{"num_hidden_layers": 8, "hidden_size": 448, "num_attention_heads": 7, "num_key_value_heads": 1, "head_dim": 64, "intermediate_size": 2240, "vocab_size": 2048, "hidden_act": "squared_relu", "norm": "layernorm", "norm_place": "pre", "norm_eps": 1e-06, "positions": "rope", "rope_theta": 2030.0, "rope_fraction": 0.75, "qk_norm": true, "attn_scale": 0.139, "bias": "none", "tie_word_embeddings": false, "parallel_block": false, "extras": ["capped logits"], "init": "orth", "init_std_qkv": 0.0625, "init_std_o": 0.0625, "init_std_up": 0.0625, "init_std_down": 0.0, "optimizer": "muon", "learning_rate": 0.00709, "lr_mult_o": 1.5, "lr_mult_down": 2.0, "beta1": 0.95, "lr_head": 0.00348, "warmup_steps": 0, "schedule": "wsd", "decay_fraction": 0.793, "decay_shape": "linear", "final_lr_fraction": 0.05, "batch_tokens": 16384, "max_seq_len": 1024, "doc_mask": true, "train_tokens": 223600000, "max_steps": 13648, "dataset": "wikipedia_en"}
Each number is 500 + 40 x the weight over its row's rms, rounded and kept within 0 to 999. Layers, rows and columns count from 0. Numbers have three digits each. The size before them is the row's rms in percent of the matrix's.

# layer 2 attention query, 448x448, rms 0.108, rows 62-63,126-127,190-191,254-255,318-319,381-383,445-447, columns 336-391
088:489531514492519500449512565495544499469486537466458498493558513497593510485517482481528519501454545497482441480517445527514512531510529495522559403504451511506490486488
096:471515494463493464435508578538514519570485451509440541481577521554535532594539433457513522456529447468474536535502424524487483508453554501538543456512505454493467422465
102:532496494478480510561557513480493470520432457457455522513487512513527529427521510542476535547488494499453507509457497499550516514477566512523519513416560535521470441458
098:434524459516447424502461609532465514464522522464513492529513571426518495490521533480526520516541466508552516574464480587479472574473519460526499441515513560505491447504
100:533538477538467486436511581429510542582473547533443463551539450459495541478524535548513608491509483474443507519446463565458444525503467516500477459420561479457482467527
094:526488528458475480536497546563505468532469507450479505489501478486601495558498520550498472558486444444478459492486509560542447452403560469568521490531484480555416489487
104:455481489530511530452511455581511506532483482541483457461480440506532604422425502504502523560514481560513518403513453562522462431469491466581483465543530519452530455494
098:430518502451445496530469537461476440495532524520487449469511524477482540512469480506508576459507499527540532485514400454449460566474526460525523521516503432557470547507
117:511512490433522477593525497471450512467499476456498529489506495579548431502455494413576526526515550552428505488509516492452518540614499480478468496499527568562496502534
114:537522534464531506509480557443480528481532486529461523466472499506441550495524520434475468554529514496537499584544499499467531476473515488451575512540491567484460573552
105:467472533443529487458541523518449502461570406511511429499529475476446549445462475529364468465449449520474582513582532472542503500485525484558511468487573534472527455507
114:579508445531465486510509545516537497478507498426558451598471478456520522472456516529444529492472467447536500551513517488528547461434547485484446565488480475531523480577
115:613511483470445500532551457533444559493435457461510485518496519581557410500511539446517547548467483445455520493508523396604501497492544456476537482486563479502521504542
094:550451457507544492407508523468451565494557582496502456506468476474492488522493534559527489483547540505512540456542506558574549413427599447501472505436493569504516435576
086:584493519513512566562464470438489463497505449439394465530479480456511542492486450527478489496447486558526500524524467510449452480483514513504518507460454566553509513448
097:489442528539469525514489439476501539556497443482483467566509516498496542510474563420476433511552510515467487500405494521530426457447530496545480513535539398482560477512
# layer 2 attention key, 64x448, rms 0.102, rows 61-63, columns 336-391
100:556486511497461589583514522460533480485524546519479534494508538487526513462462498505497461524426422466480485506473520517456531429524509484511471494409442508452465434436
099:462457514439494494582502449535494516464526426572546558453485517484500452573546511496486516535501470432496527499535441531442477477524473514471505535510502533570504519500
094:472514463489530470551490502457498538442520519528531481441559487487513502518535460509476531532510574534479563555477516552395539542445444502529506531547426557587512426507
# layer 2 attention value, 64x448, rms 0.117, rows 0-28, columns 336-391
098:546493479504492558453538498496497495417423530499527561502512518517549569529508527457413444518549483498531529538493499523494580424495497518517540464487559532423527555525
099:505513538535578562512493388497415499501452533491472509485516520458614509566543518506526414511556514481553512489478488472474449530509459453478541545465491462568526568541
098:525546479468561505499490503512515481511515520456491481482469484498536480495517542481528567541561498505529464465530533499546510478533479474515467504480532505550484498439
098:539431502551538477454490569510505510570428436483516427505530497516470506472533491442531512469462519497467489489537600474415452530418414463558522519566446487523519503510
106:455484507502461521506469472567519476457444495577422522542498560467511537461507507492534550424467485505498495544472472525526475556542475555510572564485447458482429453505
099:510439478483496445532516429472480476508514482526511469541535528499454501516513488534523466497534548535491506476527516596460479512464481417470492544485514505509466492545
103:455464470478533545489474594580389490499505478506485506417506543502475530529532496574586535586510523537437495517515473492436487412538541493487593513535510541546464467522
103:546538572481491427491459499461499507454460551509488516521479503549520498515448512523512528549493518511538568494450406491505489466433494452526518493498456449545515553433
104:543492510512555545567516511566430543434395449479489464444463468537385456457537511461506520478451508505527512509526463520551409546478516425529536423463526472561511428516
099:559487511560476491577492492470478548493523596543435526477516464460505475483541532469581496419496529482551454438550498562546484419486467491528473513475539594502558467489
103:535526546490483465442440449527446497559447493519471523425568514539447466520484549447478525476533519489465512446498500494435476493553506510547479504508554598423494499460
102:436567460507468521482468474491512558505626489464514498491474507539546499495483480553490507500529506525530531403533502498495481521502515532477538468492514490526546530514
102:505492516452488472550446515470488385449453472512536536517567492462505448538434496499502552516513556510557480504504513564514484509574525553459521466550518443572455479552
103:462475480550533477502524457449481490483467529530481440518501490514574575371455590552472562526434395520461493483499481534487485516458464523463417456525523469488491496499
103:471464456453491475516465546455488471551508529487555462610558489538475507408489499421469488508472507478496478481468443500456483471522484581474499553440498536427492481514
100:543536483542516498536533515533548492470484526512549454449513545446537538546527485453507518479550502567476494518464508400484493487584475460585499558515480463449511518501
102:545544460490506517528483414519522501575411525489495503447488447494435511427457416430479457507467408513587477507448476461456434414497532476524469530468532514548442552489
100:478550491539503489600483475492513533471482549485469493517523439515521382416459465432569479506443492551538507463504508500453598540569375533473412442481528480527500511421
106:457521558512524492486516524454502508455482440560502421525528473482439474548463507548497509491492472508562486521426521452405511473454493451581534496478463444550524474438
097:503478473505521494530498497495534546506533421508525531432473529516502489555461473602503567527467537555488473497483527457429596500545460477506439477469457540526507512493
098:549508438541513522529536503541555440549559462529520466477506445469502484555552549470489503530586448591536482536561526449555501545460446479508462550391564472452489516542
100:477506473516502554481507564449515530452480491510521516511484498549463500480513550496463539565569501500504477487554538463473536569494460534561456518585509574478433445438
101:456547513482499472476533393505497487619585465498515437440495469506490476524485473547527499516491505391436493487553470482501514470515564589483545498464467513465488569524
096:457523558547535555479505504505548536513466574528507508554473481479459456517496446489517458387439510488491460540569484473529536536475498499547570483443594429561457437475
101:502495471497520560502525564492474472517432552523486507505525496507473568547448549512529506465498489392503496535460504570494570529526525544494569493409380549536473453472
093:528473485523447456462495538465515444406493449528487479485556568499462488538523440516411535541492468526421545481518500503410521504426519540473467520509497466449501457593
100:474506508472505535484471519462471480507542554472457454633481556503529398445517493494440539523487521496524498525473535481600573508497491496547609440459488504429546503476
097:456559458515561493446510515497549434520556537503416502475523422522492497522491453480491572540470446570550479552499427474434475480570539625520565502509454572457489469487
096:577519523580530519467500485441550510546426551515497539505450462474557525476479449440516524463457463514578517474510490475513476513520519534556574600521600449448521503534
# layer 2 attention output (transposed), 448x448, rms 0.158, rows 0-27,64-91,128-155,192-219,256-283,320-347,384-411, columns 336-391
116:497479526488447506463486476518477549491551450517509485442524474428404494556506485533491477512520577515530450490475425433479557471423456548486459511524423520418539490490
110:455511499411487499529481482524477546444567523498478434410494564550477424499519577537495491546485508488593462452496508598466423569561475452529574559512480452470512548441
107:447497420568509486457529460469452496552483473457470563450486524488468443552478522541494514422442474588586483452516520507435480538463483514554505521466457464480473538545
107:528558508449467484510491502479517578556490444492504513454515481445515430528470495504498480482515474524511494535471420519499515548536486497525497595454497508512513537470
118:499468447494458515538480470508535441470501508474463561564503533501530479470486442462506485473420562572392482559492418500522519454469454574501426473444555458571501516529
109:410483527552489520503490415554440548484484522511511528486556465544514475497461508496453568437518575476460493502485494456488465572411541538553494527561487491526488461540
119:514434446571454476506495462541497452486500454452536475541508484490487518414534556505462526474513543454475431532492498479526427493530518544534509545517436573386495453474
118:522443563493482478516492473500476468475452549467514529544525500480513510470465449556528504435530499506626516512526455483487487536478514625482352457465451506517423519501
112:540462469493470482499454545474458491469503523479488441511475506457533432492513522525498580529451495543503509488411538537485449519484525496489459517588533467504537457464
113:508451504467504496525529544579432496460473447463505552451566507496429563492509538540498527546530492520527476508488558517470507531502467560536482441428489525516503476576
110:495522489477490537497524506471451502530531536570569513507484514490442483470473490473512544514478507488452561524440465524456512467429553521538405458569550470528574489510
108:495472466555503461483487519543563500533537522440431413452482500464427506402462551593524559486524535548527514520459518479489454496391530447537557495488522523471564432529
114:504544481504529541456486419472523498526485421482520560538515464505500496513549509468532540473450491494443495541505566547528539508481484392455468474450460533509474455486
105:492511550391445553535447458534563550518442580422467513463466485463512548454489497509538496518461517517516520496471536494552529473560438500523599569543548469550561567472
112:438581560516548489545547458479472453489470513506436540506483522530556483494472472472470490480494521490496609501494486536448510522475548470491420467540477496457460583471
105:471498483525499525566446541469463528545514502530536518520495534460497556523474523470512464471513494531517477480451419484468542535474514438414507451501465529496548546503
109:526416504437580475543521464483478479437506464528495491429471561487477491509491502460470442482523485581532458490503526535561449563463441458474487472458532383496526499520
116:561514482495515492447499527523471487568470525514496472542495552518513535490558501480495413536490548487497486480481538527495540504429471591452456441523512498515532473439
114:540562533497497516495484507466511465513549520463510527469464467456497548485485533480531467500525512522541461560544480543548409487575497605476584517508508478535520514495
115:501476518524550481482511508577423511463446487541516504446458496507485506415517453601438547566488501514508523560552461571457465553561480481547461478509556513454440470461
111:498487478458491413526473459448538464468476502561484481460459490574484567483510567474497523579479492432429493515520484516524491565471528435519560516515488440491510476464
107:476529532506518533396507464582515562575466495486549484450547503468527435489531427551506497489491438536502449425460458532514468493540446446440553523507469464424535475500
116:520555550510506484548522408566550504509459422482486517498492521481479511500511485477448535515570490576435448518400548500498573526493509476498503515442536496481557493513
104:570560508485497497507519556488508552520494480465528424438493496537534516479608495490495497480582471474556546584494500537466526490544478484554626450477465404530534474508
112:521541562482486504513519537490471544437512454528534468484459465470497539466513493444568538527451492494499509546573448487416576525501542558526447468558500496563529473473
109:475511552545545499538492490551492562507511487456537488525492475548498487540480514546533543406486445563488509535417506507500499505550472386513523472451493471522493497528
113:487490495522512493435505463485550481593470482499501450531476458457497534548483466437475510493538404516530561537499534550486500517532576397443434534476601540464505464525
104:603506503482500554426511442510480494552461500444549502508594525496508462502458528481473570463522491529422504579469511470486470488587453478469546466469549488491473449504
098:509526494453468509509409560440587496523512492529468450535456507495477464542493453583530650530555541544473469505447501538445520592484504469482511524503483513497525473601
098:496546529535438448486534594466440519554431472502509516628565544527473461525423488491486421473472531546474481435501519475495483472451524543425503444455481479499573471492
101:554438461445542489529515511489502460575489564484444481532492508496438511498488477437480476488576515564497514518535428430588492526425490409488476514444581478493467465556
096:513419553529481486518472534481449457464557501466483521485479437499490510447496578514462450512513535504502538502458466452516472446499472522480532462501514533445555491445
097:493489577542443506481492558479491526438485474461489467512594589532428534485583546578561449504517519514463553493431518460521467489456542405462569532517497551420475434533
092:507547428503493461456489530523502530557496528464457503497490490428503541558495421481481450492591517457483470447463509493537541523601447484503516516540517472619496582498
093:490548492432550501565517533557495521514467554485474514556478532452519529501530535477436508569492562434548519487504517528443537496447460490550525510462517511521476400553
088:528426431459564574526510486458482465495547475468469510516535562520467556529524557463508544512519498549549497475522490457526535516524498462450494531513572472444469491475
100:446478527525568479559434509546512483477486454489516489445493384541584511484456520454505520496494474500548496550527479593418462461501565480501391474502469558562479514486
103:528544561554483528506518503481567523489447562466445473542568475490487622517488538510510524489521572485513523483486416548491429510507545451465583529543498519450545494522
096:540535514473516452562552473506531466518564457498492541518505534469447438508460539580613426489435521491485488452449485492518501525485544550473506469503551479543518497447
100:484498471522505446507489421518518437464512419482539530505489508526478548414525451486514519562578516511426472517523544474455516512472489551551541558527543416525510503481
102:520484470495579430562506525437498483580549610565499531513500478485483576519489547450470420501520476553484479455497443474538475544496515470481482510576435470559534483545
109:436450554483558489485548535456514420550436413485435546559477485534476535502564479475466506508485478503556538465480513484432569446507405424523514479444494550431450493466
102:479581492484439572458500502474536509490503477562480554486505467469519489574559475521483545482554441504446488535521487523507521492481463526583583459548467504457487495561
101:439529488488420462475496523552503531537535433523427499474484570466467444488509502514506533380472471467420526548500529604462462494498507521452491583490497534593533452564
097:511517508574563522540495498475498556440531499534457495555471468458502544483530518472459516473474543441399552517545450523499425394529592458422466531483480473484467488487
096:530494445480458447550517467534516519482527470425460472511477559460443558496573517546453473507495500491445502510470465446487481494451505471496546640535470501431521499484
101:569489539486559543463535479516487537527505392507490460515419456522504541480476483472536510472469538480477474456529556480492541596543503478528375514556502487542477433594
091:513446605485493476453446507497454462600546513465469538583488481472521517492522545547538534473500558543477455510567457512502492476510520532563513567554501504489477501543
093:467498534505530423422522526526565535508509410531519478489540492480497454475481475446528474515509454539460500497477476504528506451511552561518473404560398483463499448492
092:420502541427468480602499467516448556536562620513529453481472467522498515495493469574554513532526468488533589552524440512454493517503592484458504522563515518542528490437
091:495377419465534592473515609531494490507541529567482513505500529502528546472453483468510476510530541425423545509486445452617517553515534532452507483568535475495523521454
097:472489518500470486478474514571484430499453511529495567459412514505517483467497401551449503536520422469487462509496509542522541517531495485549509468538459501443477489435
092:513487505473525475467517468451496520537456484476476504455470502531423443434595460514441527501509468528514551525500587494473563523464489507529528541510444562447473525520
093:534495496514496463537504470469510471538554505471456540524507516543484484431544529511504526508523507486531521430454509544582475496556512504491545588520489527579495531475
092:513474496460510580559563485506496487532563441532527565439488518532477493518412523521528510467473454526522475542444485475547481485488500552468516477430489457504547533421
099:479441490534516484511512448446524502508553394484534455529490514540431494515533484461514519479503539486519482380516548490394498563504473451554472538469547547458563517498
094:479397517490543508488435502427533492491509503479532543496410454468465495445584487472527493552483513562493452486541517508496498487496558491549446533491521383483515540593
109:525483464386507526560489480494578511501483492512505500555442476507456492527487541520522456517474442449504508485489526503525550491497575429537477453474503578485558499542
095:489511478488501531489527527456544597519499469436510521432470464527530477523471445535553491517532474502494534440544529485438518526494471506511539523495462456479458505525
103:505522521393488477517518540517575544483483465508488458482438418549469487449478475545527497506491468433569476472468446476530494427484507499513564543457482489554461547476
103:463469488494479522521512478514525487403519553459436439489457547527462492479616503504499487477486544470521491496586484540557492484537569493539468447524447436470501520429
099:487518426525534576476488408534475512454534554500523446484452505583420504495508540497515524496512535485524485514617514429427430489524529499521642528493539548442600564506
103:540543486521507514417558534446564485451506505551455472506467457519507485503450485483483581513486521506536533569552547488471504478541501529519440506453396487571441464481
104:541504460479519541531556473477452489437504436610485511540488470502500516471435526475527562525509468481523470504501502469523512514468433549486556455532465514534456524520
100:500473498524424542482464530503497523500466477495560476477460498533531606503497567445477495565496506444516459517500489493516502485481514560503509463508536526524546490523
094:530502521523466477550547573495475425449570508401491437508484574427496466481568490472493548506507511453484479441474567481504512510542483470512472569550538513509521410530
106:445559441477603532539466462497504529475486477470585468529562450497503415494448528520492452540523552447455488519517544553480527505496538541498454530517505509495507495527
105:465572521458529528427474494496517530514435518542436504429485477505501489555503510486480533560484422544502472412506496486485438525479434468461643439550510450521493489517
102:525510507504553583422574520541511483485511406513508524602529500480511384568539526473508537518479513498489448534535542497471487459501532465465436446532511501461509467456
101:455425474575458475572499532516512484502502484563467492502541561471435563456468471550503532507496542501477557512528517458523464466416492410499515483534486467537496468566
099:491398479480541522490487530457438506521544554500510534484438537510475506456526458470466446567488482498568476481529503437464478470492518560502471560464537504513595496436
100:485476512557537446558515564484460410488587510432502445554504557490491523447480507489530395467511539507483603554507502518456427478537496473468519466534437575554558459521
097:508415487449474469487549490524554515493568443488548512385494488558523520444500462470443510579501493457565483511534567524552510522525490492538528466461441519503512463504
101:430550421467481482493456486511597511502483530541526529492500499474516523543590398509472528438512500496505528440533450500566454543558528493467387480450558464429496507497
099:553536490512476471509552542484482475458494471508472466493593483519507500560464515497445503558555485508505566427477560527522449412530527545507513503491437492534469515529
093:517518533421470448500530503557532456464517402556521508403553476483461428544509519527529543537516462497479514504423536479450465509462479500498468466503524558480514476497
102:423432410524426538457453511462524415546513469469520398500488542427570513559568539515488381443513499414539498522524506513535478502507424510516555494490432496476480478526
104:468515477503487516494511438498566544444499466471514439512519492447495463535546507519505441507546494457464565483536524598521451432473521408456464553547506477488498418518
105:438453474519561514578551482491471486510518428541488500452495479500529527477553456517512505526488468449515568512510555460543489484516457545489519492534482496513507467509
113:476472543485537419469515492505474493472437512532543555489421474465529414553493438553477472502472511509484462485497469506474512485489538567474551500476497529436447460560
104:532490404542508523484434487554427482526468557519532456460497552527506471565547468473526484486516504516476476518516432499468522479499482448457534433527422438528507465412
097:505525491500444554493490461520525527457544520551562481461514528524462492513452492489502440477432554566492453522440551514617493536462434500512521424550462520516477505434
098:426441531536486563566449475453523478470519457474519446605476467470532491528545487453456464437502463426500519517423508549534541496495472481504488409561503502438548497471
098:524537514476544496566569509482450512518453461515497533524539507555492477591514416528520579503478416553468449545481481488509489541486497498564495545495460492553541501499
102:532505466562594549501536482523496444523526534440423491486570477511451529434510517511511499494507500610509456515512426486538445510486489500429497500507513505555549412401
103:526478474486503441508505470421485492511502493541486483560488466430420526472469525509458569513538453496529512590495481491544482444440532520527517451490496424534568443534
104:452491499516498466471550475505470520471480429474473459491472478509525493509489473448466455585451499481517549533464558557456538446453600501485506460534440542474489525555
096:483482483494503549509498477498475496488432463578511537511533591491464493430481476493485442492511524419596530606504465523523470448421467524500502522476470519418509519485
092:514564508491592463440573575467524524504629476456453526523472448528463430512446489490537518548474474456561515488475479419475479439490559522498452525516475541526588512526
100:509457568514495500474473510484570475430563491420556496556498543511467515511464485529406459481422524439547536534522534511432552465579498481544554577543540495508477492461
106:503471486483534501468456479515564552477533476464525522637468466532479475521472469461479583511594490506486436457514516552480485514487554476518449467571430463427614477498
095:449563422508515503481518531390497468439583460487481504417487508430565532495605488479553501485487467509463424531564477533509444496502476456467490524533507547539450467500
098:510490504497441490435531513436483479487501539542455585539477486523499436525555449501482473458448537586459539439455562473486498471505502508516512544557502496478530377475
100:483496523474555548509560497520475439589528490549487458472525480478517415550518391535445483566528566515570547476450416518448438457470483487496470486446489545500458489527
106:476460471507495573496541451493488452432502576413549501462431451515494488501521531478513455479471548410486541466476425540552547494425475471458480520494467415517516491476
097:516489462476457435510494555519485505487453512530508524527554454440475509444492478446492466542508459483469531474542510573542481533468457469522502490380478521487467469522
107:491569443524505478544499520449480494460479527432455488483432520455586540466524491478591422533506468599494473583509394491524481502498492540519489514496493479502496475496
107:508491459544463529465501493500478509502526549578487549492473491585474431524538590500532527518518516542464450496577411493460499555581482547431488526543433507479490509507
109:493520479434488471524544510470507567522493500483495444471489439510515463450476532518450507463523524543486499500457565583478552426494485456491484596460508503495506517510
103:541422507487429407573507491510453477574475500487484508617497465631524500460388474502450525558503459497569463494502470460492503493598560542509505428499575435487547446553
099:517508524484540462435478462462458443416517532566525494524478463490514547538524552553519518507495511507439502518487518489471544587471490474542521530487482569413528487578
097:516456500461543547489490496448498528418483480499572479508485467497394533554540488536522459543441553474493483503517512524450537462474590500582523489513550529470521543567
103:496570449505500472548534460547513522508477581439572516485530521397522554456498529486438500548577480474474506594510448520546578517423478454453493530513494494492515528523
098:513511514457511541485417540481383502483516526531494520480491500443573506509504521459436484463537477460516488437466492544580504512467565484503509549422428475426508556466
101:524511568494473497483556537512543502454505494467449525557491511521443454482432507454528519417434458495459533464477459532488543527574502537519487511506527554592461475526
106:516500470536490539549498545566516487472548427512512452470475527473492545527423550506473494475521490485513554512497524544495469502536487478535511419505532551467550567532
096:438530512496521423489601512467484537469478499498519482529453540517510515482511489505512456537489541552497546503493471497495474470441549404543509453452496511497498464496
097:491408488489537498458463528473421488484519481579502463551491467546530468483448557417551513492541517471536464452489541465498456462507434531440437496534399527527538495479
101:435521482575493511515480495506475489488523461410482481519576495410459481516505474565524479495468432501519572499423606564518458480491497493464487535546459513545526455559
099:492455509453556549415449450554535532556527623517544534493517390516504513454471532482450519468499566490488534501484452459551476442471468499531479472585467494524506503480
107:451484553531454493506498443469471488537535562500463556487509504469475571507520494506538429511546453517503579498524501517534497514484543496514456599511507482577484470517
100:517490532494454455468523488460500523442542500462481513499470520539485536484567440522430529511474522477506523359479564523509550472465501491475484492471439469559439521515
098:522497512508501469507507442493471497532528493523497580588500545461488471487545448465490524482421490428512565439470545502505501554553487480517537479487562491502505535505
093:489529511591457483496544546480453513493515494416487547489539490522545496481530434485534506429463506527506511491498529451491508512517465491467460522539568532545413483533
093:539475589491497556595492494499522460510469580500515483512541442438495436492500498509465424572569542509459486466468476467521542452422441545473482517513522555549441449467
104:492469465488486500495518414515465468492534538462446516534469554549490516496529521560493504465511547529464490493548549508459545481572569559474543484524498530475443445505
101:483501572505546523485484519551453459518523468545516491451505485524496536512442573508467503498539400503521555437496494537413561528529496456553516525506510573499467521510
092:515506558500413536494506648449509496507457511490414486456463517490513508504567526546535544542518418491557492527485521510483503481488455519538482476452444568543492444507
098:498450519468535467497481494457514506602523632514502455452535470498542443536466498517556445438499486577512577506512485478584517555527475521483526517480526518546476550462
099:502520507517462549460488495510550516492514521501530497500460493535440415513516474454466434526500559472469544482478523522503516522444532488540485474538557507499543516509
098:575535503457558498538468398567504508515560506505465451511586586483491524549450528504480485514527479495467496525506540473473575555589436517495536550486481583464473511504
092:504520514472512526413499496451616522464522526531480503511454473585554458504417465473486464447506470505488484560531561445511531501484438487500484526520513483510495497469
095:522463519487486439494440501472535460527450517532445423498461505503529501527594460470441536465488456542576447491545549457484524517572466422556551462451520473462457576555
096:467468549535511485525575465484492537503503512543473442523542543557535496553487459496511504496483568413541453508526566537504601505561514525450417496581522472504484493513
096:490447537484464448514476553577494554472554504480489487408504504482518534508489495627416501464536500500515517430458518443497419470495478459556567544531586590473501538432
097:596500499576532481421493518513412562504546456500583546546488502482472520518463446492445524404540499520468545493501520518526443481484556550472491581457474561535523515517
101:546533540534444533509519465520512437473522431416519547524480524556488461526504584478548439527396515493464533565541498446506459486489461482507518490533508476483502455511
097:516511537542495507404465492468593503488452485515501493426577459518444513530608510467521477601597555440494500468518525533580516460483515562552505572504510492545487511367
099:505525470484386494537528556469461492494535493486484478528548467475448497532421517526585547472524541499481567508539409442461517447507558510497548467576558477481469497437
097:480485544575509490480501507555509509459502380541526493479520454501519466496425546468523539418540442524500526574426517481502418525503519487429647498494486551565437481502
108:470449543537494477533498478459503510503483526587532491498473521471587508563540498494427476514427500485497541497466476474458451527499457420565445399495539496421499431481
100:511478466542547587515449478467550448526537551457484486594553581509500511490473476428541451459456468487455487533468476489520504447559507533459580443523467533517526448561
091:469584478502470544491492452439447515518437582522510518457409525527516468501486502552432527525554596489549431497482509460537586483478441517481442484466549549546503508525
095:534558493511500423531462511436470440482537499526419516520484512526576509504478506444456469528435577480527406490474510412493579521512538596513460522463457498563536528535
091:514467530473438529435435551423503551523468552476474540545516478503491499586406506515512555510493495519584476515521506593455480514553482514455496472568444508538487523486
099:553470458525438510526487471512573442525574514516502542520535534531464550482474511546525565496451572545487478446493452468496506577463477505442487591578564494504514551531
098:552468556457525477531512524495521539526549478516433499576513507485519487474460470585515412525543494526520530446504505482572479480497504522470535527450530519450532538513
091:519493478479463526449538538479410514528439515522487517470551522430513494518515442475481523602490516460618505482563484464457467516533558536480469531513537500461561416486
092:539515439480508493511455513529429546420487524471480531506537570538504554436565465501502587531542562482511440447500501511449490506492531603506492495521470430528469456452
100:427453513482499534519475552503445487467549494503548467469483491467501468449449569531554438514515551505532492509529447532498550488472528486471496486519488467482540537478
091:526535472472594438456469435528502578526516526545434497521577500558614476543481491496515427465456514492559491565589517480497480415505518451480528441487492493556401428453
093:492510454470488497480510480575525402545503511555479573485511421514508571511476524429481444532540509542479475524484453516536548487534441516519437517552492521481541536519
089:466480524501442585446504549530501543440531496516503511547561508489475492428534456562509568492414475434579523516481487501578468530581453559493515461544504536483462452479
091:483496506520483543544535516483489463515512528468527578475582522435514490582512512523498489456474497554442522486563558440460472502499456464511443508522524479569442498523
092:531550568509499579521503463478484603492440545469535492475480451502462488483435521446467583586522520444578456543524550476550453525512535515466506462515483442532503477500
094:426489531510547503544430491495503395499470486509429569444464511512540448435454518518480441573501429538506546498477489453541524466514489509456411481516508456516527464490
093:444520489505465496504480468513541496491467485502486499444521504501475532462528550559523401526426548430511488485453491532588551478514506443450478479501472478533473525487
101:478504516477531397483513552528528478587542470483504476550531463432492551487550494483487424551449510464458456513429532551483552527585483392489523529476560484516502496450
091:474474467483485498508560479489532459532569418498440550430508479479552490418484452526493413520493488446505524459479531517534496488464431479536593450472453461490493550505
088:449501514538523499550467447463484519522518508443501513548541577484486532393509527466520452505447450483467505521486554460484593520468514458437498506450469453499473574463
100:501470445486439452507530529506484426513541425572449500487591485480614541509498462515465549476483517511500509518459516513476559492518536505492594570493493462426419508472
096:517484522481519576532390498506419455461555497450545497533478463502539495530514568511491459525491494529511505532507470549530512463556523491505500481523532561493487538449
092:493453481494430524476510547531491475509531470502535447557516493521461535490469441529488511471554482467574505517463461502501489496482497584497510483484475513487506531551
098:463514469482471463534470499483557500534540571501569452468650506477525421461423540519487447509496502520474524506458519568486542504444495514543472450481546559505486418451
091:345508466532508436484492544517596585546492546457518479469516478500428440557516456545497555462484467516527394447441534464569508508518541441548500501499472496517543470520
093:514490527541578502519532484508451493435542585463482465482506542532495504540409527497581488568444448490485491418533489457535488481480532521504515541526512482486480534498
092:527540503497444525467525598535493489589443496524478486471443542509594488557509529502472484413482425484504478526468453471550543477514577561536517474498486486533533470496
089:494559503433511495500478557426478444569398522498508542564480492490481442523445544482496528476511534563527493505514504460555497530512487468470426512512449482501544554513
093:453548512478447466464535463570459505601490469515444510471489527527534470512483498557524538486444480475502472506549455502558542509538450538471548513477579503507475468444
093:504529531457461541527521525510550462544486518568516468517442497457469532576497388495438460466458510523527517446493537508504453504500482479522383528430536508537533531404
089:461522505508582435509539522553442505500526558473481509481506503480479459489476514541491546599516451573523502574492528497476394444527525499487460544499606550451528484489
095:472514529520488471446537478489530530492474496511470541495447529563483508501479542475476522562541509504488493441550527450461469550507450535568528434481484558530509558482
087:409509499532460540506539510464502432499532541495508532506507591499478497505501497467464462443473527545564538478560461555472397520543477435532543550516538580486498549473
103:485542454499464526440425454463467513509498506460465556506585440498495586498496550514538492550430506478476502449438548463485474428525527485499450446469529532537476507460
098:441501517500464534473412544520526554495480511552476519485497500557496496504473543536535499490523534497529467574453474515512442448518510467561482510503549441502492498511
087:524487480473550442531459531440498383499480499503553461477512511433448515496469527473492495485544506559510530508553468507415491523486492540479514441465513440469394428519
087:518502476489509457528519523532518537548441474493575514481477517490581478516471474496533514517428497452544467456512478458473489482489428551458568488544489493519503493568
095:456495545502453514499491529495525587508512556451490479475450485481490532450509560478488448491450471437572458574546458514567503510508510498506474518523535532559484468521
096:530583538479510471531511556540490542475451495502541477533454551492553503533478545477460506510574474513459563497518452496492469460515461553481455533529450533497494486517
096:519534485488483505444468590536571475469536549514525492506504564521596477494515498504474552511520530451481607501483527448517532498521506616567495509537443519455443471467
100:518493501452492461484452527499529506490520531587510453487493577511455546550567561462538549440484476476490538523502519499507431560511499488461532485503478434501558501510
099:482493555516507484461457501527529471532544454532564461566476556496482549487458449432519544523480499499470419485521523583518515581573510450454455431503519475523534460437
105:478523411472438467515496463435548502575520559505553589510508491457488460543534492475468497482535553449456482453497515507524525470412489521556536451480455564477474513435
101:544519476495526461409555528514504510559528497539571485529521486461549455483523475433517532541507536441393502502532478577537505519552533487444470503486578497490468526454
104:487495465526484553523503487523508475470491449493513552442527511503489451430431476505484460431514456431488569474445490531438525546485479530504512501486548478488499496471
096:476429573492500521511473501493523518499423524497455430467534535518475492442492548586526483490549488551483519461489530450509490505574427542587484557537510560470584479545
111:531496507560461498536511488436538537565486531485554496530486490575462514478510478553589520466549510466522492434606488496555480452467545512501484511563453498503497498487
105:498441517424467461489455453534455490523500531559499460458456525520465448445534574581487506519404491510531503457517450503485466481497543599493443556561485468481467557524
106:511533549518472514434453483569526541527537625559523552570493508485488540476472521520535543508535477544386504549622482541492507506497484509464483513437483500602494499499
103:548484525443471498521498489525499439508443519528529522452366456515521472533484480463550555443530550520441493539504520432451507508585515545452369537487499534531519577473
100:483482478554506482540451496483487528536442519543551459588394498529518481460541464562533546448525514486451539468583542548479512496451508489537440519512507542499493523518
101:499521522384357528483480543518460503480474482417449529526526536422494512483552457471513455553491461546536461519505537514513465470472589466518509468458454474478479474484
107:561475509519537527426444503523477461522551535617516485479494567445523553449438475506491478473550520504518489479507467543524464551451560568410462428525455514531498543484
104:472518472409495586460528448486524521519481441561528546535515435483540500512472433553448543417399499505442481574487552521455522518433428447531483480444445532529419523540
097:446565572401518538528513506498543544592545555428533430509517542540505469514600530592484551614513461492572460473462474556499513501505533472500462549510406519529494518448
098:510487493440454520468548523442476473567507572525443506456492467482530576517514488532506496555535512505506524503510495519555451454454476584551570489491400523515498460536
105:496438426513546491548489505466504461466477455456435516523508516574406457523590456498547559468461542504484481516501531485481485420440580558503491474427495528523505567497
098:473466436595446491558547497482520527510464485491444555513476457516427487435517561546534455575493525506483549472524551479468489505448495506467499503538525405505480462618
099:480484564554513460497467463517538498545514500478533552472542473466529505519405443459487443488472552490577493434507510491470493474547493506481545543548515397519523523469
097:538446570434512516557515488446577501491446511527447557533523486443475452480513474493559560492470491491479539482489452568544494485486450431455531553440479482518452515528
102:527566470579586444547516489586403514514531462445522517531524504496480497530506540531490518566564476525452449470515575511471566490471443533516474444509511412501524472541
097:475442504464504449530519547446496540504501457448436489466522483505513538495480488497504515530488499563523515533495482540557476487500472430560484468482494483445538528446
100:513519518529469497494494482419548480531454482509475549468512492510534487427458501410399577458443510571481483517532482483473498511505527500444487481503551490430498461547
093:521460502482421518517488467568565505456504443520456507500427506421525468537517530499547483423534477449445514510535525533477527492450522448422462596478546557500535518480
101:462536567534592467451523549518506522484518457519525521462445436511597449516518540513510426443530497574461508531580496528451449485484472481526531482448459538517491463504
100:499528425507478539470483502532511470482477462593486483526506500508549549496564452513525459430519502475472536514503434394523491472455460536539549453506532527450496529549